Weights of a small transformer language model: rotary positions.
Each number is 128 + 24 x the weight over its row's rms, rounded and kept within 0 to 255. Layers, rows and columns count from 0. The size above them is the row's rms in percent of the matrix's.

# layer 9 MLP down (transposed), 832x256, rms 0.177, rows 519-553, columns 0-63
size [103 100 101  97 100 101 103  99  96 104  95 100  91 100 105 105 105  96 103  97  98  99 109 102 104  97 106  96 104 103  99 101 105 105  96]
[[156 131 131 137 171 114 105 145 136 115 113 134 136 121 122 165 150  92 109 134 153 145 132 154 136 107 109 108 104 114  90 166  95 131 124 113  95 106  94 123 150 102 128 110 122 121 105 134  86 123 126 114 101  78 126 146 123 148 153 128  73 108 144 157]
 [104 129 150 161 135 133 145 166  76 167  98 138 108 134 178 135 125 114 146 129 118 141 126 157 124 142  90 120 157 101 140 107 149 150 116 106 116 127 181 123  73 143 169 139 120 117 116  93 116 109 189 143 139 125 133  90 139 141 167 123 119 105 144 130]
 [145 157 153 139  99 112 137 135 144 137 136 119 134 140 111 103 125 164 126 111 134 150 112 148 115 146  80 107 155 108 159  99 160 126 122  89 138 138 104 173 101  84 134 120 129 117 166 138  98 109 143 141 163 118 158 104 132 125 122 142 133  98 104 124]
 [107 166  93 148 109 129  97  94 148 120 172 132 140 137 136 161 100  77 167 110 145 144  93 111  85 128 148 146 113 123 139 152 160 156 124 160 168 113 110 155 118 142 161  81 134 133 148 111 105 146 146 107 108 142 105 134 145 127 140 157 105 117 126 121]
 [ 91 127 101 116 145 129 144 116 164  84  97 152 108 128  96 155 118 123  90 145 100 143 137 127 139  88 140 137 149 103 112  94 156  85 109 133 138 127 151 107 134 120 139 149 114 132 119  99 130  92 121  80  94 105 139 133 136 142 152  94 155 152 103 164]
 [114  96 104 123 152 169 118 106  99 132 127 128 123 105 112 180 120 122 107 115 136 102 122 130 114 104  71 127 137 146 154 154 137 138 124 176 110 178  94 126 156 109 128 131 152 144 143 144 105 131 113 111 134 119  64 137 127 109 165 113 116 161 121 149]
 [141 119 106 123 119  98 114 131 108 126 141 163 103 160 146 127 180 157  98 100  96 148 146 124 125 157  67 144 113 124 157 108 103 135 125 105  93 151 132 154 166 141 152 136 124 128 127 153 133 150 102 146 135 144 178 137 128 111 111 111 146 137 125 112]
 [127 147 157 121 129 107 148  99 115 102 112 105 125 105 127 135 139 148 130 138 171 132 107 130 138  98 152 172 112 162 130 135 155 128 150 119 104 169 112 154 162 168 178 157 136 155 123 149 131 155 101 117 135  97 145 149 156 138 144 127 115 113 121  90]
 [103 108 144 146 142 131 112 122 125 156  96 102 113 155 126 125 138 111 141 117  72 159 104 121 109 160 128 115 138 167  92 125 113 118 131 103 134 110 134 166 104 136  93 108 154  62 139 159 128 163 108 142  95 168 173 153 111 110  50 159 123 135  70 125]
 [136 116 115  89  83 129 132  75 139 128 123 129  90 118 129 125 148 120 134 127 128 108 113 136 146 116  88 101 170 125  99 135 114 113 108 132 159 119 113 149 134 121 130  86 138 102 101 113 139 115 118  77 127 138  98 112 100  63  81 138 120  87 133 176]
 [169 106 125 156 117 139 108 126  95 167 139 144 128 107 124 174 143 165 144 130 125 120 113 127 117 157 113  93  80 131 131 151 109 117  93 156 150 140 119 163 122  92 193 132 151 136 120 133 186 160  87 112 128 119 105 111 122 127 145 148 150 144 114 165]
 [138 144 115 130 130 140 145 114 147 173 146 142 123  99 107  88 137 124 146  97  53 130 157 115  94  97 163 158 148 181 133 132 139 117 137 119 134 136 126 156 141  90 151 137 132  93 135 146  54 136 134 105 158 126 141 120 117 156  99  90 137  72 102 131]
 [180 114 154 135 122 139 130 124 115 172 150 106 112  96 125 117 136 112 122 107 139 109 131 155 156 134 177 112 105 104 129 141 164 136 150 108 133 140 149 124 103 129 124 147 108 172 139 189  71 156 143 111 138 130 106 134 124 152  93 112  80  86 149  80]
 [ 93 108 130 168 144 121 136 104 158 115 144 123 119 122 157 141 101 114 137 173 137 166  93 127  96 122 105 134 104 136 144 155 119 137 114 119 104 140 115 107 149 105 126  98 126  76 178 146 118 156 172 146  90 121 123 134 136 108 133 141  99 141  97 129]
 [106 122 144 153  84 124 149 120 141 110 138 148 161 105 105 148 109 130 117 157 124 190  78 116 110 180 127 133 157 123  75 155 188 146 129  81 124 149 103 131  79 121 133 122 115  94 142  95 119 197 119 121 120 107 127 131 122 113 149 160 127 138 113 158]
 [117 157 129 140 103 114 104 131 111 143 100  84 107 106 125 160 122 146 140 131 139 130 131 152 123 181 116 154  81 146 107 135 132 151 141  69  97 119 138 148 102 115 152 115 134  94 110 163 117  91 134 136 132 127 169 136 153 134 135  86 122 126 149 139]
 [126 108 137 164 138 119 110 165 127 154 165 102 126 146 133 154 114 110 151 108 157 116 140 113 106 157 120 127 131 192 141  87 114 102 175 140  84 121 150  84 139 100 101 109 139 109 115  78 129 125 107  91 102 101 130  93 157 137 138  96  95 133 149 120]
 [108 170 106  81 132 163 125 130  75 189  91 174 141 137 125 135 132 113 164 126 131  96 116 135 129 127 130 123 114 123 150  89 139 118 147 135 115  56 139 146 152 112 111 160 127 116 143 170 121 121 190 132 106 108 115 160 116 115 167  90 146 102 130 128]
 [111 101 158 162 136 138 147 138 112 119 139  88 120 151 150 166 106 109 118 105 121 113 134 157 155  78 129 136 155 138  56  86 142 117 140 172 117 103 129 108 147  93 134 120 103 131 127 123 139 121 113 170 121 151 161 123  84 111 101 104 147 134 110 101]
 [135 119 127 115 163 134 118 121 121 125 136 144 139 139 121 129 156 116 129 140 111 140 116 120 168 117 120 141 103 183 151 125 178 131  53 148 117  58 163  77 128 151 139 137  86  98 108  95 136 104 137 148 131 163 116  96 110 131 126 122 116 154 153 113]
 [141 102 137 157 143 135 132  91  89 135 139 133 161  79 127 145 139 143 114 155 118 119  93 179 131 106 135 142 143 153 100 164 138 126 126 117 103 101 141 109 151 125 129 109 124 160 129 118 132  88 161  93 177 117 116 141 127 149 133 148 195 158 117 128]
 [144 103  95 127 133 138 119 140 128 140 135 152 137 163 120 140 102 124 114 127 134 124 160 154 161 101 122 112  62 122 167 168 115 104 117 110 120 139 162 137 126 130 163 156 111 114 130  92 116 147 128 133 143 125 106 153  92 139 155 131 153 131 112 114]
 [116 145 130 128 107 104 155 153 100 117 109  98  86 165 159 139 133 169 157 139 120 132 111 143  83  73 127 116 144 104 118 106 148 126  91 152 164 158 184 112  98 135 110  96 124 101 125 124 132 108 124 153 124 122 117 150 136 142 163 148 153 112 179 121]
 [111 146 162 111 116 106 166 157 148 149 146 120 115 128 146  83 123 124 136 125  94 113 123 143 133 123 117 114  91 111 121 141 103 130 124 100 148 148 133 127 130 125 118 143 149 118  82 140 116  85 123 119 154 147 119 158 117 164 163 144 111 154  98 117]
 [130 113 117 131 124 107 111 137 183 163 137 137 157  92 106 125 163 115 132 136 120 157 124 127 123 107 144 137 131 116 177 120 157 142 145 149 128 125 121 174 106 118 116 166  90 147 140 106 117 121 114 154 148 162  72 128 141 142 142 185 103 123 106 113]
 [142 116 109 146 132 153 164  98 127 121 121  99 121 116 174  90 156 125 100 122 128 114 145 114 106  99 124 115 129 108 115  70 111  72 148 159 142 103 170 120 150 130 167 125 112 127 118  80 135 122 126 144 110 150 123 135 147 167 143 131 131 184 104 137]
 [137 133 131 127 197 126  90 101 115 132 123  88 148 140 182 127 178 157 130 114 140 106 133 104 155 129  81 132 151 187 131  95 119 125 185  92 157 137 130 126 108 138 142  94 159 183 116 145 143 127 119 120 144 114 113 133 116 136 138 137 132 119 171 139]
 [128 160 102 128 110 133 122 122 109 144 150 136 141 168 124 144 152 120 128  79 109 147 103 150 149 146  99 119 109 150 138  93 127 132 131 147 133  57 153 134 156 156 176 180 100 118  79 102 112 153 128  63 177 181  99 131 138 108 156 132 113 159 126 134]
 [109 125 143 119 104 160 130 118 107 212 125 131  91 134 115 110 149 146 104 143 114 128 144 123  81 129  72 113 116  62 103 139  93 156 145 143 114 151 118 134 165 148 107 128 118 136 142 163 104 111 104  82 130 102 115 128 143  82 116 109 135 115 120 124]
 [108 120 107 171 126 133 128 122 182 115 144 175  95 181 132 116 100 113 148 108 119  73 176 159 100  96 120 159 133 111 104 124 150 138 102 133 149  99 115 146 144 136  87  85 103 119 169 183 150 121 150 157 140 142 133 118  92 109 127 136 121  99 143 138]
 [ 64 104 102 148 109 156 124  99  79 128 136 125 157 115 141 121 147  96 131 126 142 117 103 119 136 120 151  99  75 114 124 130 132 136 147 109 148  92 155 100 113 126 121 142  91 121 103 156 138 137 126 127 137 133 172  95 139 138 128  71 129 156 129 139]
 [112  99 103 133 119 151 117  70 172 153 131  99 128 114 135 120 137 116 124 147 142 155 103 102  81 127 113 132  88 117 174 128 129 141 129 110 159 158 132 177 156 125 108 112 150 108 120  90 135  82 135 145 137 143 111 122  91 192 150 128 138  84 148 140]
 [156 120 168 112 118 102 206 149 117 118 134 122  98 185 111 163 138 181 141 175 125 111 143 160 130  63  97 123 114  96 113 167 104 163  96 102 151 135 142 122 106 110 147 129  91  96  87 105 131 114 154 153  89 134 106 116 148 157 135 118 129 124 156 118]
 [117 122  71 105 169 139 150 105 119 101 107 117 147 111 139 125 129 131 101 120 124 108  96 154 117  93 158 126 128 119 144 142 152 139 144 173 158 209 118 138 130 143 196 122 129 124 108 160 113 110 106 107 138 107 146 143 129 145 123  81  67 102 152 126]
 [ 95 160 132 105 151 111 146 144 152 124 116  95 111 118 132 123  92 127 103 153  91 115 127 118  99 102 129 146 152 170 110  99 131 112 133 111 132 134 112 100 141  99 137 163 177 117 109 155 102 133 135 111 157 123 132 138 120 182 102 123 129 139 121 159]]
# layer 9 MLP gate, 832x256, rms 0.18, rows 520-554, columns 0-63
size [102  94  94 104 105 102 103 103 100  94  98  85 101 101 104 103  96 111  98 102  95 101  95 101  95 106 107 101 104  99 104 100 111  99 111]
[[134 153 127  95 158 130 110 133 133 128  96 151 131 124 174 126 142 116 140 119 127 123 202 148 125 112 117 106 138 124 110 135 122  91 112 166 129  78 152 138  85 128 151 143 115 104  89 150 145 123 126 124 113 135 147 133 127 159 151  84 147  93  93 125]
 [156  86 111 141 118 124  93 104  88 124 119 117 131 122 160 137 144 121 105 120 179  65 105 133 133 132 146 140 139 120 162  93 116 152 139 122 148 113  80  56  96 155 104 129 166 153 130 118 129 115 145 134 104 111 136 125 135 136 135 113  77  83 167 114]
 [137 140 101 113 144 123 166 115 128 146 149 121 120 114 138 114 167 129 137 151 150 127  83 110 125  89 132 114 136 134 131 134 121  98 114 114  62 172 124 144 132 157 169 129  80 131 160 151 167 130 116 158 173 144  93 122 107 139 134 124 133 183 150 126]
 [141 123 124 144  94  85 119 161 123 130 131  92 129 133 145 118 124 117 144 150 147 141 128 186 167 132 140  94 105  95 137 157 110 105 123 150 131 113  93 122 138 143 102 106 143 163  99 115  91 168  97 120 172  92 184 128  99  90 111 139 114 111  79 107]
 [132 134 104 115 111  96 100 106 165 120 140 125 116 100 152 114 149 100 113 135 155 125 116 104 114 101 119 147  71 125 133 117 152 128 141 126 141 139 103 150 140 168 106 101  90 157 140 111 142 190 151 161  65 110 113 153  97 148 125 108 155 104 100  92]
 [113 109  74 150 147 136 115 105 113 113 106 161 152 114 124 137  89 141 145 142  98 125  83 139  76 161 154 112 135 121 147 132 138 122 146 165 105 131 143 135 147 127 171 154  86 117 136 140 114  60 107 109 113 109 139 130 108  88 186 112 130  81  98 123]
 [107 132 130 148 113 125 148 138 182 124 169 144 178 161 142  95 123 120  81 148 139 169 168  94 130 126 138 134 159 163 128 114 130 124 135 141 149 139  97 134 140 124 126  94 121 136 142 152 135 139 129 152  91 112 189 105 141 108 118 129 157 151  97 138]
 [145 135 120 177 145 151 104 125 147 144  87 117 114 141 140 142 110 117 104 151 174 155 113  94 136 151 134 147 131 101 138 110 110 129 145 146 104 121 112 101 130 143 135 120 117 121 140 139 141 140 157 156 134 119 106  97 122  87 111 156 136  92 126 114]
 [139  95 141 127 150 177 105 104 160 148 129 160 156 127 138 116 146 143 116 150 155 135 153 180  74 110 134 146 138 127 100 154  95 141 141 152 138 129 107 156 114 152 161 129 124 107  85 142 165 179 112 160 143 118 123  98  94 114 147 130 152 119 155 142]
 [170 119 109 125 115 110 124 173 135 133 135 134 168  92 122 169 143 127  99 124 106 157 137 139 155 155 133 172 109 188 139 150 160 100 119 153 164  97 123 107 148 174 157 145 123 160 116 149 167 146 177 152 130  93 135 163 115 125 111 174 131 109 168 145]
 [149 157 146 141 114 150 160  97 100 105 125 130 109 130 110 146 174 136 152 181 115 143 135 122 114 106  80  89 194  82  91 118 122 173 129 125 120 111 155 120 140 146  87 131 158 150 156 110 115 108 143 117 130 131 138 181 128  48 103 161 145 139 146 103]
 [111 160 136 154 117  98 113 150 117 112 113 114 123 131 120 118 163 138  65 145 141 141 120  74 105 134 118 145 116 120 130 167 128 124 123 135 156 133 132 137 160 108 172 132 139 111 158  95 136 112 133 178 130 127 108 141 151 144 139 116 175 105 117 177]
 [162 149  65 110  92 119 171 130 136 100 103 138 132 116 125 120 137 132 129 136  86 138 168 134 135 132 106 131 122 166  80  81 119 135 110 145  93 152 172  91  94 103 103 119 153 107 116 163 124 122 133 182 141 131 110 153 157 120 150 118 138 106 116 127]
 [162 147 109 148 149  84 127 143 120 124 138 173 100 117 161 141 138 122  93 145 134 112 130 117 144 113 118 139 150 110 150 123 138 117 148 163 120 129 103 104 132 150 113 133 106 155  79 112 143  88 126 141 137 126 146 151 116  93 123 114 104 117 141 115]
 [120 101 118 178 155 115 127 102 128 114 120 148 106 118 150 135 143 117 106 146 107 108 136  94 121 117 135 142 130 135 127 135 130 162 125 145 117 112 127 131  86 137  76 151 119 134 123 134 117 137 163 133 135 120 101  98 136 170  77 127  95 139 117  84]
 [164 122 138 107 167 151  91 127 119 131 137 114 122 151 137 135 144 109 117 105 117 136 158 131 109 141 117 140 127 102 151 162  62 155 168 135 107 108 117  86 102 110  82 136 103 145 148 133 142 128  82 145 136 129 111 140 142 118 118 122 122 127 120 133]
 [118 142 163 132 109 108 128 101 128 100 114 144 134  86 135 115 150 122 145 137 165 153  90  94 132 146 137 132 127 145 103 108 127 123 112 129 131 157 149  79 121 132 119 133 137 117 127 158 128 143 141 161 115 148 171 167 148 116 115 111  85 163 158 123]
 [141 137 134  90 134  71 108 126 171 111 147 115 111 154 103 137 176 155 150 144  85 149 130 176 109 107 126 120 135 112 128 162 104 119  85 110 149  80 123  90  87 146 113 140 180 153  93  97 127 131 122 129  95 149 126 138 140 122 136 133 127  95 135 132]
 [138 119 128 146 135 100 132  91 150 152 142 144 125  93  52 133 186 144 135 132 144 130 105 136 108 111 131 136 138 128 114 160 171 100  68 116 157  85 134 102 132 154  67 119  99 134 117 126 160  79 146 129 129 107 128 147  96 149 127 145 122 112 148 152]
 [129 158 109 133 148 120 121 134 156 126  79  90 157 121  98 155 141 136  99 130  68 111 164 180 144  90 139 136 117 111 118 118 124 152 174 104  88 112 108  99 120 148 122 169 136 121 144 151 106  99 122 164 155 126 136 127 131 138 117 109 105  79  91 117]
 [101 139 120 110  90 154 110  94 104 128  98 136 154 161 146 132 104 146 168 122 150 130 108  58 120 105 114 127 130 129 154 155 133 157 142 127 152  78 121 126 158 141 108 108 107 110 111 100 154 145 150  80 112 108  96 100 134  85  95 187 105 109 157 156]
 [133 123 116 154  91 119 128 127 151 144 132 118 117 118 122 111 134 125 112 166 134  71 168 176 140  97 127 116 112 140 113 123 124  86 104 140 130 124 120 105 134 146 154  97 133 144 182 137 151 134  94 134  97 145 125 162 100 102 134 110  98 146 152 117]
 [115 119  97 129 154 123  94 132 156 121 110 127 119 143 150 126  87 122 126 121 163 152 146 144 148 129 146 110 109 148 108 136  93  69 151 110 133 104 155 156  97 118 128  89 109 138 111 149 129 122 117  84 140  91 115 152 170 126 158 131 137 125 105 118]
 [100 126 119 135 142 116 114  91 137 154  92 135 121  81 109 173 146  95 145 176 134  92 109 159 133  99 126 133 109 105 164 168 160 136 146 100 151 156 136 119 168 178 127 142 104 100 133 133 168 139 100 102 167 111 119  93 132 121 155 136 142 106 113 109]
 [135 103 170 151 124  97 152 140 128 133 126 145 138 110  79 163 154  62 166 129 169 157 113 101 112 106 131 124 135 130 138 108 137 145 150 143 103 128 118 152 124 108 138 167 123 137 167 129 150 155 108 154 173 139 107 159 117 139 121 122 148 138 154 136]
 [ 99 132 124 124 110 131 132 136  90 111 113  98 115  98  71 104  93  98 130 131 128 107 104 133 119 130 127 189 122  82 118 175 122 163 131 131 149 140 100  97 133 174 111 104 161 122 147 117 139 164 148 132  85 115 122 129 162 133 112 159  69 157 114 136]
 [118 110 121 154 123  60 174 145 160 130 125 122 152 144 136 128 137  67 119 116 117 113 135 140 106 126 166 194 118 112  97  84 127 137 167 148  99 140 133 108 143 171 114  88 104 114  79 142 128 115 157 173 133 135 117 165 142  89 148 140 129 111 121 132]
 [109 150 144 105 113 146 142 116 134 125 112 155 163 140 151 121 148 130  96  97 128 148 153  99 105 107 130 147 137 116  92 148 132 141 149 177 131 132 133 129 221 120 128 128 124 103 113 181 154 154  97 164 143 166 131 144 125 118 109 159 104 149 152 159]
 [104 125 110 148 144 107 147 124 115 117 139 105 102 107 155 106 107 126 105 123 145  94 130 106 149  78 166  91 131 173 117 144 139 130  96 142 152  82 112 139 150 166 131 144 153 130 132 149 136 116 127 129 130 159 130 125 131 109  98 151 124 119 138 107]
 [149 132 120 137 145 115 140 116 124 121 140 166 125 140  96 189 135 180 140 145 113 133 158 147 105 105 143 122  81 135 141 139 128 142 114 100  98 142 137 124 106  78 123 116  94 170 136 100 151  95 142 107 123 110  90 106 126 104 124 159 108 153 135  86]
 [138 141  79 130 114 123 139  92 141 155 101 118 136 103 107  95 130 127 136  86 159 128 136 108 135 133 126 123 165 118 133 186 130 127 131 138 101 106 155 113 118 160 137 163 124 155 125 144 140 104 132  92 112  95 143 120 156 144 135 133 156 147 104 124]
 [117 103 139 100 138 113 115 117 154 108 105 122 126 152 131 177 122 154 133 128  86 143 157 146 146 126 128 105 110 181 117 132 146 121 159 137  86 132 158 147  83 132 153 152 150 138 112  91 105 132 125 165 162 102 133 112 118 129  81 112 146 134  94 160]
 [ 92 117 129 110 113 135  89 106 147 126 157 156 130 118 143 135 144 109 150 117 128 111 104 115 148 147 149 114 162 119 185 116 142 124 154 153 171 131 121 150 162 134 120 104 126 127 123  87 138 143 112 105 126 132 120 125 151 135 160 114 117 139 100  99]
 [121 116 146 141 101 112 135 170 134 107 151 159 111 149 131 125 146 110  79 113 107  89 145 110 132  81 139 125 134  83 152  92 145 134 118 125  86 164 158 130 140 134  94 147 109  75 141  97 123 189 148 127 105 112 113 137 121 115 167  96 112 105 115 124]
 [139 118 120 149 122 158 163 136 134 123 134 160 136 115 177 162 167 106 131 144 111 120 136 116  99  83 141 153 126 113 100  91 126 124 164 137  97  93 154 106 146 141 130 120 126 138 145 135 149 173 104 169 118 144 129 154 173 155 124 133 111 134 118 151]]
# layer 9 MLP up, 832x256, rms 0.188, rows 520-554, columns 0-63
size [102  99  93  95 103 101  97 103 100  94  97 103  97  98  96  99  96 103 107  98 101 101  99 101  97 111 102  99 101  96  99  97 109  96 108]
[[109 174 141 107 157 167 118 133 154 118 107 152 160 120 111 148 147 156 135 131 126 116 113  79 114 116 133  90 138 151 124 114 158 129 103 193 122 136 172 113 109 171  88 121  80 141 111 164 137 124 120 120 110 143 119  92 126 119 140 169 129 116  78 143]
 [129 142 130 189  83 138 119  92 148 147 139  76 171 151 135 147 101 118 109 122 134 175  95 101 136 152 179  86 117 120 136 140 157 120 108 139 111 128 155 153 138 118 104  78 134 112 135 110 123 126 118  92 177 129 111 107 135 105 137 166 108 170 149  77]
 [142 114 165 128 135 133 135 125 107 118 148 165 128 140 130 140 184 108 146 121 131 150 153 112 144 169 117 137 142 137 141 140 122 132 131 132 145 124 121 142 159  92 125 126 154 114 132 176 168 145 122 145 142 118 103 141 106 178  85 110 141 126 136 144]
 [157 121 143 137 181  98 176  95 128 100 100 139 149 102 161  71  87 102  99 161  94 114 127 123 142 111 128 176 150 136 146 124 127 131 102 135 120 162 153  87 115 112 116 151 147 173 109 121  98 140  87 133 116 148 157 139 113 160 177 121 137  99 163 158]
 [113 137 127  60 113 157 150 163  95 116 123 153 137 129 141 163 129 130 154 102 130 119 126 171 133  71  73  88 121  91 123 135 149 132 104 133 132 154  87 116  98 111 150 111 120 107 127 104 142 119 119  84 135 131 148 134 140 121 140 134 115 152 151 136]
 [103 169 115 152 128 124  91 129 105 126 178 112 109 152 140 160 141 134 107 143 111 110  77 142 122 152 144 132 113 153 144  87 167 108  88 148  90 140  90 100 103 144 139 120 124 125 139 156 100 122 140 107 150 114 113 144 138 101 120 119 114 131 107 113]
 [162  95  74 125 131 115 157 101 116 144 122 152 143 117 117 123 140 108 145 136 120 109 143 107 110 151 145 127 139 148  88 144  72 142 126 133 130 109 135 106 133 113 136 118 122 107 111 116 133 133 174 161 127 111 130 117 112 146 120  92 141 132  99  95]
 [152  85 122 147 145 102 104  89 151 127 145 179  97 105  99 123 142 127  89 104 110 125 112 129  93 141 121 104 119 150 116 108 146 141 161 141 156  96 130 118 125 107  98 113 117 124 120 139 123 122 119 145 112 137 127  98  93  71 129 102 138 122 131 118]
 [135  66 119  84 121 113 136 146 128 133 152 135 159 124  90 146 122 134 173 132 153 172 117 128 102 106 128  96 150 118 138  98  91 116 148 126 137 110 145 100  98 109 134 134 125  72 101 136 140 134 106 105 129 123 118 117 138 120 107 164 113 130 135 135]
 [110 103 114 126 134 142 137 117 135  62 147 124 129 115 147 154 116  86 115 130 119 125 137 152 111 194 147 159 124 122  94 128 141 107  80 145 117 140 144 111 125 129 119 107 125 164 118 139  95 165 118 150 117 112 122 129 101 124 180 172 125 107 128 130]
 [128 113 134 108 178 112 118 123  97 106 117 102 104 133 167  81 129 140 134 144 139 106 130 107 154 109 169 171 148 178 133 170 170 138 136 135 144 115 165 140 127  98 126 144  99 126 119 147  85  66 128 122 126 139 154  88 179 143 138 147 148 143 106 159]
 [166 117 155 161 146 162 107 164 136 118 129 169  94 132 133 140 123 173 142 145 124 133 107 130 149 124 169 125 141 183  89 143 152 145 128 124 133 121 104  88 154 145 149 150 104 112 136 144 139 176  86 125 133 114  63 158 116 190 146 158 139 102  95  85]
 [128 165 130 134 113  87 116 115 151 109 152 134 111 106 130 121 139 140 129 112 124 112 140 142 120 106 146 120  97  97 123 157  88 124 132 105  99 123  89 133  96 140 114 141 126 103 149 170 109 136 139 133 133 132 100 139 111 191 160 119 116 155 102 130]
 [100  82 136 108 127 133 128 135 139  93 166  70 128 135 129  76 113 120 146 125 125 122 142 119 102 117 109 170 128 131  67 144 155 105 133 117 142 133 124  97 145 131 139 150 146 132 149 121 132 100 102 119 116 113 133 171 115 169 184 143 150 124 134 109]
 [163  90 115 111  76 119  87 131 130 108 108 128  99 106 104 132 136 107  89 161 203 117 138 132 107 115 145 143 163  90 123 160 123 131  97 147 136 138 132 147 142 152 163  93 119 100 118 138 138 164 130  67  73 169 106 138 141 110 130 111 112  91 134 190]
 [160 118 147  98 103 136 125 134 112  93 132 156 121  67 122 137 109 139 122 152 140 141 131 101  57 115  99 117 160 114 111 144  79 150 139 175 140 159 153 140 174 143 131 146 148 159 108 124 114 115 104 111 162 150 154  88 111  89 141  95 131 122 162 130]
 [107  89 101 122 107 155  95 142  92 135 126 120 132 126 131 149 120 127 152 141 177 106 145 153 158 117 171 130 140 160  88 132 127  82 133 132 180 157 109 129 147 143 152 140 126 157 129 153 137 113 118 123 120 152 160 114  88 105 173 135 155 114 128 124]
 [151 157 121 134 144 144 136 138 108 140 104  99  80 127 119 112 143 156  94 102 136 133 161 169 119 131 148 157 138 160  84 146 138 133 123 173 140 134 110 112  81 117 140 135 119  87 136 143 128 157 121 115 152 161 141 124 195 116 125 134 121 165 148 125]
 [106 154 164 102 146 127 182 136 129 135 113 155 121 152 148 114  89 103 136 161 114 122 133 161 124 157 130 152 113 110 124 139 138 122 156 164 135 108 104 140 127 114 113 109 133 151 121 117 104 140 142  99 133 116 112 126 148 129 105 118 152  88  99 161]
 [123 111 117 154 111 137 108 110 164 143 114 114 146  93 119 133 117 112 152 122 156  83 125 135 100 150  89  90 146 110 124 151 120 157 131  95 134 128 150 125 163 129 124 122 110 103 127 121 108 141 132 113 138 100 144 139 113 105 153 127  81  99  99 157]
 [158 137 133 103 117 125  96 114 145 134 144 143 121 136 152 155 152 110 163 125 109 116 161 139 107 168 165 101 132 157 136 108 114  87  78 129 110 115  95 149 115 132 111 125 145 112  65 164 100  93 140 130 103 131 100 139 155 111 117 129 206 105 126 127]
 [ 89 111 150 151 117 145 119 136 144 138 172 141 148 104 103 112 132 136 157 130 131 116 131 126 105 118 125 169 139  94 150 109 179 102 125 184 116 145 153 115 145 153 147 102 103 133 133 140 146 127 107 129 137 123  77 161 127 135 137 132 116 103 143 144]
 [ 84 124 105  94 101 113 136 159 119 132 167 143 107 123 109 139 135 153 111 141 128 138 118 137 136 158 129  95 119  90 109 156 118 126 122 146 104 171 136 136 120 133 126  98 141 175 132 110 155  70  93 106 110 131 123 148 157 101  88  75 140 113 149 139]
 [121 129 137 144 102 160 129 157 142 123 156  81 129 100 127 153 131 130 123 133 119  85 113 149 114 110 114 140 150 126 119 141 128 155 142  85 142 123 139 166  73  92 152 200 117 120  95 126 153 158 152 114 147 112 104 137 136  83 134 155 142 156 105 153]
 [122 155 181 124 134 101 106  67 136 130 105 122  70 134 149 118 108 141 140 123  98 101  98  99  87 130 152 101 170  79 120  91 101 108 161 133 117 126 158  97 111 103 150 139 138 153 144 164 124 142 142 117 127 146 154 142 138 124  92 122 150 132 140 114]
 [134 167 137 150 142 111  99 130 157 142 208 103 178 110 121 179 129 158  70 121 117 162 154  81 146 170 148  90 141 157 119 129 126 139 123  99 140 115 117 127 137 147 122  96 116 168 120 103  76 120 134 151 116 120 131 127 127 138  90 132 137 107 160 142]
 [158 127 105 132 100 145 102 150 110 147 166 100 126 153 127 106 131 148 143 115 112 140 117 145 133 158 111 119  94 171 144  76  82 103 156  90 114  89 150 152 101 133 125 163 153 156 103 156 136 157 114 104  85 143 130 158 131 178 134 118 113 127 188 187]
 [135 117 110 118  93 136 156 171 192 121 112  80 119  64 132 113 129 132 141 124 125 118 138  84  80  77 110 131 114 119 115 114 118 156 153 151 109 109 139 140 139 183 106 160 168 112 116 117 141 123  72 143 145 150 129 123  98  97  92 128 125 138 137 139]
 [ 94 121 127 147 107 122 107 143 156 152 133 127 130 125 105 149 143 107 129 131  87 178 167  84 134 149 142 108 121 106 112 136  97 132  92 103 136 160 126 124 150 124 188 142 149 118 127 148  94 145 110 145 165 128 121 119 139 138 139 126 140 134 182 119]
 [174 136 137  92 142 119 131 108 161 149 128 171 144 159 125 119 159 154 144 126 105 109  99 135 128 135 181 111  98 126  97 143  82 133 102  97 115 112 131 143 131 117 107 222 164 154 148  85 155 123 132 135 103 125 156 109 119 144  95 136 104 120 132 119]
 [130 110 126  93 117 158 139 108 188  96 126 123 134 111 103 153 132  65 158 130 125 145 132  99 136 138 138 170 106 157 134 170  72 113 123 117 102 161 167 162  98  75  70 140 132 120 134 134 132 123 139 132 111 147 169 122 148 142 120 136 134 100 119 159]
 [132 112  96 135 142 111 113 170 140 174 189 148 156 101 132  83 155 125 129 164 122 130 157 128 172 145  90  99 159  93 149 151 133 163 128 140 112 152 133 129 141 127 130 166 131 129 153 144 143 105 109 125  98  73 119 170 152 157 146 146  88 112 131 166]
 [127 137 120 167 155 135 126 141 105 110 161 137 134 129  91  93 124 141 107 173 151 111  81 108 148 153 119 102 110 155 127 119 125 143  96 165 162 126 103 137 145 109 107 138 136 116 159 136 159 144 149 132  83 148 104 146 127  95 166 120 140 132 112 120]
 [141 122 112 130 109 141 135 167 122 142 117 174 143 166 128  82 131 143  91 145 150 144 146 104 145 143 152 125 108 100 101  91 104 141  75 126 115 146 129 147 132 107 176 101 148 132 111 138 163 107 109 139 106 110 102 124 131 111 136 124 134 155  97 103]
 [151 151 139 117 118 165 129 101 152 127 156 109 137 167 144 132  88 134 165  94 121 147 133 150 113 121  91 107 121 108 131 104 107 124 137 138 119 108 173 178 117 126 139 109 127 139 140  96 130  89 132  89 124  88 105  99 129 127 139 139 129 141 118 137]]